Weights of a small GPT-style language model, trained from scratch on English Wikipedia.
Size: 24 layers, width 192, 3 heads of 64, MLP 960 squared ReLU, vocabulary 4096, 18.3M parameters.
Architecture: RMSNorm before each block, local attention windows, exclusive self-attention, hashed n-gram embeddings, a smear gate, capped logits.
Training: a variant of Adam for these matrices, 292M tokens.
Each number is 128 + 24 x the weight over its row's rms, rounded and kept within 0 to 255. Layers, rows and columns count from 0. Numbers have three digits each. The size before them is the row's rms in percent of the matrix's.

# down: layer 6 MLP down (transposed), 960x192, rms 0.0535, rows 358-441, columns 0-31
# up: layer 6 MLP up, 960x192, rms 0.0823, rows 359-442, columns 0-31
down358 101:127127136148133102122128111156149138141139092085170088091127093105146110132158145138119162112142
up359 105:132143145109108130102137122140129147151084167109113130153124082158152148165141116114094146101143
down359 109:156138162122164096151166129119114127118120157094127134180107081170146174128182109078064119125127
up360 099:161132121100138139182110097181149149160141139123100170167110127089103145132109150135122128077113
down360 091:161102161124109117154115177134118121135115118130144099097146093131102095135152126153143128095122
up361 097:117113096154136124135099136147102141174153151163102132144117159107139104117154136142124121097129
down361 100:125084105084153097086173159161208152116161115119106143164145111150138137144075096134128117138142
up362 103:146120092110128133148131116123091120128116135121137124094108138177099110106133101105121151161135
down362 105:126108141168136140089093150112111117126070166123135127109167139127120101093114118150142158136172
up363 102:175108136139109117132153114161153150128121103121094142107069130150167166071105092148142183118109
down363 105:108146144131134153135123114140094133157127111122153105168124121170124154135179136142125177100151
up364 100:104174134094182133119115158140130138166171107118127090107097134135108125100125089113146127104156
down364 104:147165147137130094114099148151099126121153132129119084139092148122152162102130160084155147105107
up365 101:156163124103131095110130100168136157136156155135124134108113160122102164147157088118141109152139
down365 093:108102127135129131178136171124120100111129141129074109130125099101147143095091130115093120111121
up366 098:099174128144141077130167143145121155153085119100143121099113126125135117097091087115108115155117
down366 097:136141114130093161136122153117126137132178093113139121127137098103113115156140141162079124120133
up367 101:106146159097134115055091100126149101139168134146142166126140157142129152127149100157126110111153
down367 104:081124134085125121163096175107136127111139114155130118115093192114177112145152102155162133148111
up368 099:107145127154111094110153191110151098139113147109090167093120106099172132110171094142128108161167
down368 099:135101107124130099144141144119154138130124116165107146132142129106088161112116107135144122110142
up369 105:123157136127183154125146116156164138145118106144071130111117093149178153143111153131148108116160
down369 104:113114104172102132125140135126130130053120145153149080159147147122108148138123138178097072116159
up370 095:120152116140096132119134145151083158132113148137146152126119101146124088162149091138148103151102
down370 095:115131112101103144115109116090101148101113110111146136104137134130131121115161134117128108144131
up371 103:126137125138127091153122087145110125098151121168080122140114147106166156097114133116136131090136
down371 102:146163164150121114144137166126136131132118120135055127115122095143120160143117150135137166089144
up372 097:136136144107111130109151166113131114116118155140092150113170117108167106120147145177163114092104
down372 101:151154113099087172137144120106184131101137120146155114134121152097158126128093125122122108153124
up373 101:138137175138150114120159123100143101121108144174139097135148116144176108146165087134142123091157
down373 104:165112129096101116171139138107140135149122184161170100126146115132110120113072152117104114125153
up374 100:070108103122130131118096130141138120149088118084112137150113114118108154128143086075136070100116
down374 105:151089132110118111122122142134088094079113098127161153131170104148107111117159119129104172157142
up375 107:148191166104137133084158131136123165109128129088087150138125105145179138146119139130155150161098
down375 109:139104154113168104155123154163121137114144114090112132127140115112172100113108106123156157135147
up376 100:128115098117099108116132111116182128149166167150132132163079103154124110116144147134141097167170
down376 098:092124144102119105166087145141119124103110116106148164130130146145108144153130189177111138142144
up377 102:135142116108103120141137155172139117148097125077077109140136128188132140102138183103117116110135
down377 098:196139129131146116150114054127139094135111130113202127084154098115107121117138105125126138106104
up378 089:117167104090136090128122122137122126131091131120119148144125125150154162148111140127137144104131
down378 080:163110099158108174121128129117133119128172122109140095129135139135101150122129113139135117140123
up379 099:156098135148115144150168118136091156174141106137128108172095141115109157145175133145125090123111
down379 095:126145151114142115105115137156155139077135101113136168090107149103147086168110122064153137163122
up380 095:123117123134108099149186185161142140105097126148126161124131098103136158109120139118105090103124
down380 094:133128189132147128090076120091105114136103148175127130145144103164134113160148108121127147129109
up381 099:131081138149124153096124156124126104111099161100116125139136107134123181137166113107134141122139
down381 099:131171143127099093158113101100104135157141136108146114119163079103112091112111103127160149154123
up382 103:132160117131133114113154091161176157123157140122162101165096140112105165150104131166105112124138
down382 104:129117129179136120133135136122152144140191097150135162103121144124122167137169120147113127162129
up383 093:118103102162121068141162138151135133145081118106120142164111108109146154114132095131120102114091
down383 093:103123113112160104125137092089111144119093089096118126136098142129143103132140134148119094154121
up384 109:146166130133131108147115090113128133134120115131096179160152139130136139087159122139132132122150
down384 112:116121137100098087125104138140171122141153133119169179098128144115096100176108135149113124133074
up385 104:126136129140131157122107158137116109152104177119105154138144127171149087117123160132171132128166
down385 108:147138122114086190133107127165155133106141109162164108097127122113101141108127126141105076155107
up386 110:135105117081119122138186157163120109125102126140146113116156123145123152102106096117139105119119
down386 106:075151066105136117119165133098164143125125113135112141108113103149131118153103103153130135132152
up387 103:164122144130126117132151117137147097137162085143109154099146131123175102097178096147159106169183
down387 098:111143134126138159119112095140069121168132134105132106135143117134108174166115189126111144142125
up388 100:095138138116103124111101131166140176132117133118089158111137116149148162123158150183116155117107
down388 089:154124136155152143093172138126110130110141130117113138126148110150133132114105111141135125116155
up389 100:135162087161083135148127113089147087113154130097128147117116118181124091112141144188105132065096
down389 097:109144152157093104123153175105118125100105136145154146137136131163142113083134124073118159109128
up390 102:101122087111145120139122102134147133134097162142093122170130115150114157103151156151115092160118
down390 105:091109151164108115106160146133105131108157140145153179148125106156140117159107094140106172123117
up391 102:112114130111178129147161170074121170162133108141151100152100066132120154090131113156108151116141
down391 102:172110136109079163160135141123151120152107115136151136136151137127085133110178161109148097131117
up392 103:123102098137153077145160136140144100155084127090152114161105101106163159114111108114129154102155
down392 107:076133134123126161125101110118123133142148165132112184129113139154106097134151075147116099175119
up393 097:098111077119109124101111142096088122093129115090088112132119109103108124138202130130138141181129
down393 094:156127123144165150155129132134128119098102132123163169095103124099108140154178146095103143127143
up394 098:115168113113119170139143114150152101153119128091106116133124118149132121111096114108114150085123
down394 097:159130117106107132107183122123134177185098157122135097117156138122110144117075121155136155130074
up395 102:110132147113128152139154160128105128120118157126152160127145096145154112120090144143138124087155
down395 106:135168158122105132111120109121063148107153127132114132085151168120122138143112131107088159196107
up396 100:125144151128142147152185133155116162125126111103060164111153168102109132094127094156125165116153
down396 093:113125138115115152115164136154089110103170093177158139147116122125145161145149111080091105091149
up397 097:145130123106120131158095087140087138125142149117119130135079112119135175146091159152138066124158
down397 096:085144136118116153110106156125133119138145174108176137130161114129117103116150145122119138143166
up398 097:121110079083150103130121094154139120110093117123129131109097153113117149118134143123128109118089
down398 090:146155114130103136146138107116104097153101140144108129139132150108130122132117131116141156145152
up399 100:109133120140109122116150141122146145135172149134164107141093155113121112140156112116159161164159
down399 103:122084089146112130134132119124160103157131128104125128144110133136132131158128128115146116110141
up400 096:135085137150126106141170101131173135108135138128158161104091127196117131149161137131156142149133
down400 091:103110126124158127109102154130116133075084120117150173133140166143167108201142135136121141135166
up401 103:079132166146130117111145141113193165145137136123156135139135127109154170105160139149154128119139
down401 104:141142127146137141127162138157125155101148124154141129119084158108107147108133149143126124142138
up402 096:140136143110119165138104132135130137117089151127112122104124164143116134094167161163103153133152
down402 096:140105157167148157172129115141123149140133172138136095131117153121132126158123147120125127136172
up403 112:127156162129132135131128098104132117114129124145160159133129120120122141112140115115133112064151
down403 116:066105108132088087138100157169136142111136151123155135113127089140144110118157106108093158110132
up404 103:113121149152133144155176146100106138117135183102122150165157137130146140154138093164110133143158
down404 095:185075123115086164122093116156096135123119159136131098165074137113051121120171117141125154088123
up405 102:110103131115128146150159108107142158147105112127145117138114130151140136144121110154101123109143
down405 096:141125095158108152114118133132097120134138100134149160074152171138128143122150126101128110140161
up406 102:121145139167136133147119161099122137142083174141107155113131129105131139122130145100134155148162
down406 102:114132123157118118114105149124148136144115119156153123156207117161129169163136150144094122129113
up407 099:115166105110107156111110106102114130147146164108141133141149135096140153129122094118082113152133
down407 094:136136142170088149133119091122097092085176085135133089104174119141068128141142155096096105157110
up408 105:101129137107166113135154143147195097121118108099109138115148115120162114139143122099112138150131
down408 104:165152117149121138146113077125103119101196133112111103125139148118107111165128132113153142126113
up409 096:100151153121142136136162142095117084137120163106108091094134103141152116123157124118127139128131
down409 099:152074139094141133167145147133147111126133155178143170123124143097126164131146101108112124116101
up410 101:131102149086172141102116143136112150148163123169145143104103092140121088174121080119110152095127
down410 098:153139129136123131159126158119143105165090126129130162120149109145144091092148149146159107129071
up411 100:116143105124104175158134139137074106142141123144095117137130130159122122112147117173138133121128
down411 095:133139147135166132127169109111163113086138122118098124100156108108137117125108082087137169120081
up412 094:171093156116178142118091176120117150124099172130128155169117135124141115118112152118119173124141
down412 095:109124156144088168136122146113125129118123130102138095124158164131120162137118169117096107124151
up413 101:107168112124158088148100130139085112178145166108135128170119087109129139141096113132184117171112
down413 103:189148136122099152106095151150125145154113130165153152082129124152106126136133065146128130118119
up414 098:111148147147115136130128105106140152139082150155138123146116117103174122127175123110156150153162
down414 096:149120093138136136150124118128108124145115111081166123167138111115109116117137146118122102171166
up415 097:152079123154146119117149133150167155142128150165133123170108167126097146137160102142150092145122
down415 094:099166155121125105123161158120079132123138118130130116134153107095128119079140124114131091093150
up416 099:124133112188138145075134123129157097138160123128162119193114132113146145131176110114150082151099
down416 104:144127161139107110115172144139145137109105162144111126185178101132119124108142163174117130157146
up417 103:120169096151145164128152121165185137136109156095148142106181109163140152133146127118147103146139
down417 099:157145148140104166135137119124109117162144089137117089113130117119127113134128178164139167123122
up418 100:163136123105102119105162093122089131160131144147104115113121139118158110129106150128138104117128
down418 100:117137141144116130113151096144117144117095125159146155124158112140136144147128134134107087146108
up419 106:133137124144187149149132108113138155141127097116128149178140110114122106133144115139131148152164
down419 110:148110159108152093084123122142140137153146103160152152150138130159133127127099135104159114126062
up420 092:107142138137111141132173161115121175102115128110096114139141140101134147167148141151139126114121
down420 090:147146107105121133117046075162112120165148103173126102112162149123108132079088115140092145125121
up421 099:138142100095095083094106091113169117124104145122120123138102124150159114159121124115161121102127
down421 107:133150126131120142135141130164098140129133159143094113114120127129116119124154119103156124110124
up422 102:090156108198138148100125103130119123115101159109139102107117093159163108151163111145157160180158
down422 107:143082156148118112109164113127158116187119167125140112135093129123153093141172123132155096094103
up423 103:115150082134104134140160161110173128147141156146091121103119133170112121130116116093155112132166
down423 101:150131102151138116154135156112078130136110128102142149115073099131113172111112175145158156094128
up424 101:112169127117145152134144167156112126142152143110134163144146118138185136130126115124120150133163
down424 100:165108141122116132130133090147118133108111084149126084135116149128126103181127161167139154147164
up425 094:132140103140139174148122138128126141167145099154161119186104170141116084153148119119165137111076
down425 092:103128119122109062129097119115104108115138179115145094093152096124100134119108136139118130122180
up426 101:129118123126126131093102156129120125102162119093132138116125112134094163100142076105097152114124
down426 100:114169089145128144139193154119113159126110148147097119169125112133154128135132150118159094102114
up427 098:147125139126137121119177104147124124136116131158104159136074113117144107088121156093122072098120
down427 097:154149094161116153154136102095127131143160136138131171154100154101063108173164123140083105093132
up428 093:112136116156137163157163158138127110128137088134105143101091172109128107152123110131130139157128
down428 095:134116127108172080120145130145141154190132120109118110128123080159146175140151100160127151078145
up429 101:099157167103127147135171158139112133117124114142159132129102132112121105163158095110149145138120
down429 101:121124116131075081104101108144151140109130130161118129127096132184143111159166140142157119120125
up430 097:069084121097144146135186161126087093153089124140121149161122114134170114132120114130146130093084
down430 097:112145137134091149161121136076114148074149114152135122115093129139136140132131133106145125137152
up431 104:120146086115121106121130151099120130136146139154146140101139147123154118080187111121106147157112
down431 098:138099149175159156147082133103129126110079104106143103109104136082171117169112132082116125141160
up432 098:116154139088096141152121131134094153116143145117134085129146136163126108111130148144144138132140
down432 102:147153172151102098158132121147126127130131113121129160121123106182146116072124145150161128157155
up433 100:076096152105103135076141169118175110119164137105125114140111119162123149132132098146099116163101
down433 101:130167100114130147147100110152079135164102134097141184151131122121133125093146138117127107137122
up434 097:141157106152108096126179145165090133137121158126126156137111107115112120093153093135151107116086
down434 100:141118129159100170119128087148116135185156119124143110158127122129067141142113175135177117120131
up435 104:122131139102167148150179148147162137109127118085125143156108106128163155131126163159104106095139
down435 098:123123122115124111175117172108129094107108102135148147081149181121124158104136119134129088130097
up436 101:147142117130137077118144115122146117115060182109116108097126175096149107172127097103158126103120
down436 104:128158145119112083131134118107120125120103168113109092146107112119117156181132112115125132150096
up437 089:110134135142097112143097136174118147110115128145145106112134113116144135163095160142113139097121
down437 089:162115090149171106139142188076145136081131120177147161119127115120110120121129125099105162101085
up438 109:137114084149117143107142134134199098121148104127139157175078105129143141141154114169153130149113
down438 098:144153089098125124101124090098143110108148123107128118118161084173136081116107121139126156144127
up439 102:138094164108153089146162138108171145119139169099115115111125104145148142128119152139102113126111
down439 107:117160079121163081109121135117151136122168149132101118125125100138146132094084138176122116162152
up440 092:109105122111125149128142142118074156103100153147122118157122158091163061141126164156139132156146
down440 093:175134163148154117110111125134113151133119124163149120134144129137113132103107159136135105114103
up441 096:154132141112152136073162090168108154164166103100151157091116128124154093151088145141143141112184
down441 097:098116142111126121149168107111152173107140100145105168091135153127154140144071141129151121093134
up442 100:163114172126128161075137126140134140123089161167134139125156134097116117162167159150138125149119